Each number is 128 + 32 x the weight over its row's rms, rounded and kept within 0 to 255. Layers, rows and columns count from 0. Numbers have three digits each. The size before them is the row's rms in percent of the matrix's.

# q: layer 10 attention query, 384x384, rms 0.0475, rows 375-383, columns 128-255
# k: layer 10 attention key, 384x384, rms 0.0493, rows 375-383, columns 128-255
# v: layer 10 attention value, 384x384, rms 0.0509, rows 256-257, columns 128-255
# o: layer 10 attention output (transposed), 384x384, rms 0.0862, rows 256, columns 128-255
q375 093:192093099186133130111087098166130152163134176183147156175107095134169090115090140130116115143204120140149149121136136114090166112100139091094145175090064138117176070066099148213163158130126144186136160097094091163093141074139056127105151180141180131094120113153129109114185086087128155142091129083122212090141174117168122146130151185123157087135131148115157187162099204093085165123115
k375 092:146094143186087191135088156108091088138116123106161158159126102133095113132108192081095148118177131138145121132089129113125122131176190136129143132150151182135120098131134107123094094123106166117166161121127153116087124102099076143094139176150110100142099112135123145082197090125184105125113132059089159137162144132193109133198103146118104106131156120163151122146099172144105138181136
q376 093:116143129060096152171110125126122140118115152130106104165077112147128142096185090125145139109155121109126113120101197105189154109080125137135147108170190120129138102193206142139132113129150169110066156102135122076151162092148082092128107133147116098149151039112137130210134136152156147123219158170100043126129088135141139140215126108120159123128109191054146070138124118121144136117156
k376 090:126094107083146187121135109156196126175113130192164175176128079169105172134111107157116139127084129148117109095148184126211182097118127116110178128127141145151134124153130121083079127119108142143123180109135196103150046063148116088112046136166127128104124079103123147192128109152168158123069119138143089156157135122102139187082154111118084133119123142123209113135091128108161124123105
q377 090:124191132073099097126141122132115189148097118075149183069110129137084116102122165165193126107123120111113188161118136143146093168112155167095173176119104143128155137172149125148136090127141138098126106152099216148102105111106161065098102111101146082152124159086123148116128150122087065184163129135086139134180115156148079200123105096179136057163158144105123141146189166164136102114155
k377 085:128141211060076099080138111145138150208097163137136161067092116158151136131159137162218056108135097115088120129146098060138119159161115108147110201099102108119081128186129103113105132106144202163195173174148130081080160185130174138120140098115173105130123101125136090139084168114121143120141131174149142114118118178150101181185100220163127120162133134107164129113144137083129153152170
q378 099:167178099106182159113066153108135087101137097154135172145165121172131150116115121086129088070161171127125084145123109112160153132157112146120128144054114163168137176093176099103079126124136142044142165144163098078143180130118142141139208133136102157193192125164151120184168131148153124117131143048140083087093099135120094128080100089138144134135055113132126122154163140126170132188153
k378 096:121126086167150121162143169078162088119109137187212170158108182137130071125117114073134142118103132102119112073127076111144130114171095090105189136108171121139136107129139098114090100127116156060120139198109137123172079143165119148145170150143150114143188130125130151138077177132181149080121113134194130135088075144048122109115155156101118114152100153111130094134127105169110152114142
q379 091:138207111136112102084134113135109182156168144127221112137112075108113141138052112053094142151140089149135106115090135147146194136130125128116163104083146158169180096136117113170136171166134106107116161101065121126151141154167102118151112130110127120200181147161130147089156086154127085138109155124104087115157132112129135143113159146190143101109081082103212103117117118118196105079128
k379 089:127099115185090117095104137110131134157140173171164130154117111149150122152076131117087157107137162141104113039145053152164119090158113181153177158146120131142136098191129109154130173198156125189150179106109131141145068100141087147170146148122147082153132144163128115098101167109098155163104174120093210111116092116109131125163077148155117100129110054194194097135092112134119104056154
q380 092:160199075127097133085150134110071168110118097153125137166151124115099146040063113099164168126178082079133157090128141141160197084123111141118130122139123085134095139153150131120118150177131107147136138141076080147137089151103174139153150099162118137158111140151124097101134101117051113126166061125149108129055114141108122132122109163094170100136107069189127172100163090119163082079091
k380 095:128108141115148135064123129088062140136141153111083101109150099129124129133155102149108103164147107154142152064165088155128207135109186158046107146090160117097141098077214103121123090147119111146115141203119125118175135128155148187136111101120101157082164131154145145139095123102076156164150086149164109104137132131115137131117095168108117100147106027170057132131143095119122105125130
q381 094:148104149072141125099085153058114104118175103122115177221156134131091111133096115109139191094095116146161116144061139115129092169108134136098161100125180108175066177121069111143109184160190083125120093133131110124114175106071132117136120137122117127145199085145137102058129192115086145137092130190143107125108133110173151161136135144136142209165148126136147121095163177165120065153040
k381 088:134154051115134079046123123128136112143169142122144098132133094157119114144105098159121130149121122168121099071197084131107148160131091097159109121120090044116175193119095167087147153144104073122153118150103108080083116138083142071087102128126124097083147127089129127061121122180127169114061116124112125145082126164106158119146101132136086147116082141084106093162142139138167109105090
q382 104:113167170132161133155105156144183154149065119152170057171146153094120167134118112061097135145115109147119100182122130163154128095149059144153102124118072156130108135153064127139114112169085105149070086118146145177122104174117088127142103136136101106184069121078137169190103163103184094087124131115141124145121144086066129158095143082120164103078152131091116089161136122148115132069097
k382 096:114128196123166108158147133135134125178096102192187041133140165149140137139113146132105108080140068091083144089100124146112119086116104107091126159167107174139175143127083078149109099164064095152116125154198141134131124165133172111149113146168108099152074097121101152163151129216142113155058090130159089160123136141085127091083112090134124146069163145169096152096118138143152154146104
q383 092:145126125153123136121147114085147142101172146134083113127216143175184206165130135154120162151109190214128168086120105073205141136069067158152083103174112141100168118115136104145058110139131131159159150116204118147098150092092088133205090079106148115127124104067093069180124127124112138132107184098177109089123126139137064118149128105109156147112136127091127092148115123140146058128174
k383 086:128113102145101144123217141165124075138174135115090170148125143147158147126144145127171122202134145186160166146145109156161130157165088083104087126143147154160196104103124160093070093101121123172150095166078116120114104154145116105089122131095096148051100098123151131176157032113163152102158088124133164107131105154086128124100131144084144077145055107087103140107135109097096140158155
v256 095:161131093138168139152130073120130134177102169100094149087162072119152109199151082103101136148154114154143109099117143138049116140152058092150086156157119198147118118128202167116141126113192138101120111152139109094084133117136103097142159168214148146114091129086125151143129118185110111144101150093104110132112153145123149162195125187129143088115132096142132162156118085127135148138120
o256 098:081081173081054107075103076099122128002194141157099117101130172121155163118149164154092077138117130158169182162108092064129125134123127148137172118106100096120115121113118146166067147189132145128148077100092121153082148154132131100095117043145137138100128066114124157141140139105197101088064132107107138088140102126148121091136100117141136171110108128111084133147110183151093093111106
v257 084:137102125108122137130091149112123115142104122114150080187145144138167073163119126172132145108099114139151135110172177150103142096126118171119084135129122073089110151172152149088130168118140166126127151091168097124140113143095150077131125145099161128086107124083080157131096190100144136085135156119084157170225137120143170083118112122112113076136163086116082091125072089139136119119126